Part of a small language model's weights: 8 layers.
Each number is 128 + 24 x the weight over its row's rms, rounded and kept within 0 to 255. Layers, rows and columns count from 0. The size above them is the row's rms in percent of the matrix's.

# layer 2 attention value, 128x192, rms 0.0688, rows 32-51, columns 32-63
size [ 95  94  82  99  97  93  83  97 100  82  89 105 104  97  99  93  78 100  96  87]
[[128 137 116 171 136 147 128 137 100 103 145 114 154 124 166 123  79 151 155 136 159 152 109 148 150 156 146 130  90 116 135  86]
 [132  61 118 143 171 115 118 143 122 151 125 117 134 120 117 135 158 143 176 135 119 142 107 120  91 125 145 117 146 123 145 164]
 [112  72 131 153 118 140 112 140 129 139 133 172 134 166 129 112 129 157 140 101 138 133 131 166 100 133 105 146 122 117 129  74]
 [137  86 144 129 129 127 149 100 153 138 152 116 111 216 124 126  96 107 123 140 160 141 110 150  91  78 126 121 117 129 189 155]
 [126 183 113 171 182 144 157 117 145  69 146 100 112 142 115 128 148 153 150 147 137 164 131 177 103 115 128 138 160 132 157  85]
 [166 173 120 124 141 143 141 139  88 119 118 151 112  51 136 100 137 149  80 115 103  81 151 138 139 140  86 135 126 121 117  76]
 [129 111 154 164 137 139 121 148 146 156 137 137 133 101 114 113  90 127 145 102 138 110 125 126 158 127 139 123 137 136 183 110]
 [ 94 121 122  76 119 140 126 138 169 146 153 138 105 166 112 132 106 157  90 133 102 145 145  84 111 101 121 114 129 134 165 137]
 [105  90 164  77 104 140  93 121 171 128 168  99 137 118 147 108 158 133 143 130 104 147 130 107  92 128 100 101 107 157 118 171]
 [ 93  80 122 136 147 135 120 121 150 176 101 110 175 132 120 132 111 119 115 125 142 112 142 109  79 107 127 155  93 138 131 184]
 [124 134 134 138  76 120 123 133 152 100  83 123 101 164 140 129 129 154  98 126 149 135 106 115 136  98  95 118 124 134 121 144]
 [106 135 138 161 133 132 144 131 182 118 132 135 114 158 110 116 114 144 198 149 144 120  91 149 137  97 121 158 160  99 144 140]
 [133 163  97 105 102  91 138 120 195  95 141 119 108 159 106 133 146 135 128 115 133 123 108 126 130  73 116 127 118 121 132 185]
 [153  88 118 138 112  92 124 123  98 133 104 138 119  68 142 142 128 103  98 111 119 117 135 131 127 172 136 117 126 120  62 137]
 [122 140 102 123 105 136 152 148 163  79  85  96  72 175 112 109 161 144  75 116 129 144 164 147 104 115  91 138 112 122 102 118]
 [106  96 140  78 132 124  88 154 118 166 149 168 116 119 125 146 112 107 142 121 135 158  98  94  91 131 140 107  92 154 148 101]
 [138  75 146 148  69 175 105 130  81 149 116 143 188 120 151 115 141 121  94 136 135 168 150 107 106 116 149 100  83 135  70  99]
 [ 86 157  93 117 145  84 131 126 170 102 136 130 129 144  78 154 139 144 141 141 123 145 146 120 138 122 116 162 166 114 134 162]
 [132 116 106 151 134 123 138 150  82 116 126  92 106 151 143 116 164  97 123 109 103 140 107 132  98 161 106 118 136 119  84  82]
 [116 128  98 159 149 124 156 137 192 123 129  88  96 179 128 121 141  97 154 121 140 161 131 129 107  93 130 141 120 138 118 157]]
# layer 2 attention output (transposed), 128x192, rms 0.0602, rows 32-51, columns 32-63
size [ 93  95  98  99 111  85 106 105  92 105  95  96  97  94  96  91  94  97  92  88]
[[146 135 131 166 106 123 110 110 100  85 119 113 173 115 155  81 158 126 150 153 119 114  99 109 156 157 107 142 146 145 147 145]
 [134 101 119 132 129 171 111 157 118 139 136 138 134 131 103 161 183 168 120 144 107 122 137 142 102 115 125 162 144 134 181  87]
 [144 147 171 138 111 106 101 106 132 121 137  96 126 132 154 162 131 143 114 119 112 128 130 130 139 142 165 166 131 127 172 165]
 [162 131 132 127 138 163 122 137 134 151 119 147 153 112 110 124 116 135 107 149 171 130 144 119 133 115  91 138 128  82 147  98]
 [120  91 121 102 152 122 110 171 153 113 143 132 167 120 154 103  48 101 131 131 117 166 132 142 118 119 121  94 172 130 173 144]
 [143  98 102 170 137  65 133 159 115 110 115 129 129 137 140 130  77 120 137  90 126 121 134 143 122 137  97 116 121  99 114 147]
 [126 143  92 134 126 122 146 137 141 134 117 118 101 176 123  96 183 124 170 109 105 146 141 131 133 138 104 131 123 111 104 125]
 [106 113 110 107 147 149 141 136 173 143 119 113 106 149  83  87 124 116 145 126 130 134 129 109  60 109 124 121 114 117 152 174]
 [ 91  69 130 150 102 141 113 140 160  82 173  82 128 134 114 127 156 123 124 134 101  88 155 139 165 140  91 109 128 101 125 120]
 [ 70 128 125 123 134 130 133 113 132 140  83  93 112 116 120 140 121 124 109 106 111 122 125 129 142  93 119  86 133 114 123 153]
 [ 78 137 180 116 130 130 165 134 155 119 129 130 116 134 137 128  30 131 104 133  98 135 142  99 137 125 163 130  81 137 167 132]
 [101 127 137 175 143 161 132 133 117 106 135 101 133 165 119 121 166 119 117 148 122 139 141 163 122 139  96 147 121 138 142 129]
 [124  81 147 140 150 146 128 143 166 124 127 160 149 148  86 120  33 115 103 142 137 103 140 124 145 124 109 125 129 122  69 155]
 [128 122 103  97 139 144 104 120 114 135 121 146 133 108 118 132  57 105 168 163 155 131 102 133 143 137 111 121 130  67  85 158]
 [ 96 118 136 102  77 113  92 122 170 102 166 125 138  99 154 128  59 132 112 107 148 107 120  97 139 100 111 140 122 108 106 142]
 [142 135 129 118 168 145 122 122 116 115 106  90 121 151  90 162 162 113 136 128 153 153  98  93 142 116 167 108 143 133 125 148]
 [123 103 129 103 109 122 136 133 125 116 103 142 122 139  82 108 115 136 107 133 140 121 129 146 111 136 139 127 143 105 158 120]
 [ 87 100 139 137 123 167 156 109 173 165 106 153 153 141 128 136 112 114 115 153 172  95 140 136 120 107 118 141 140 134 103 162]
 [113 138 115  98  97 105 159 127 158 142 113 101 140  94 137 145 112 134 149 105 127 119 109 109 156  99 161 130 134 103  86 127]
 [118 107  88 131 135 114  91 104 163 160 139 160 107 117 113 127 115  99 128 154 121 144 155 145 126 115  96 114 122 138 130  65]]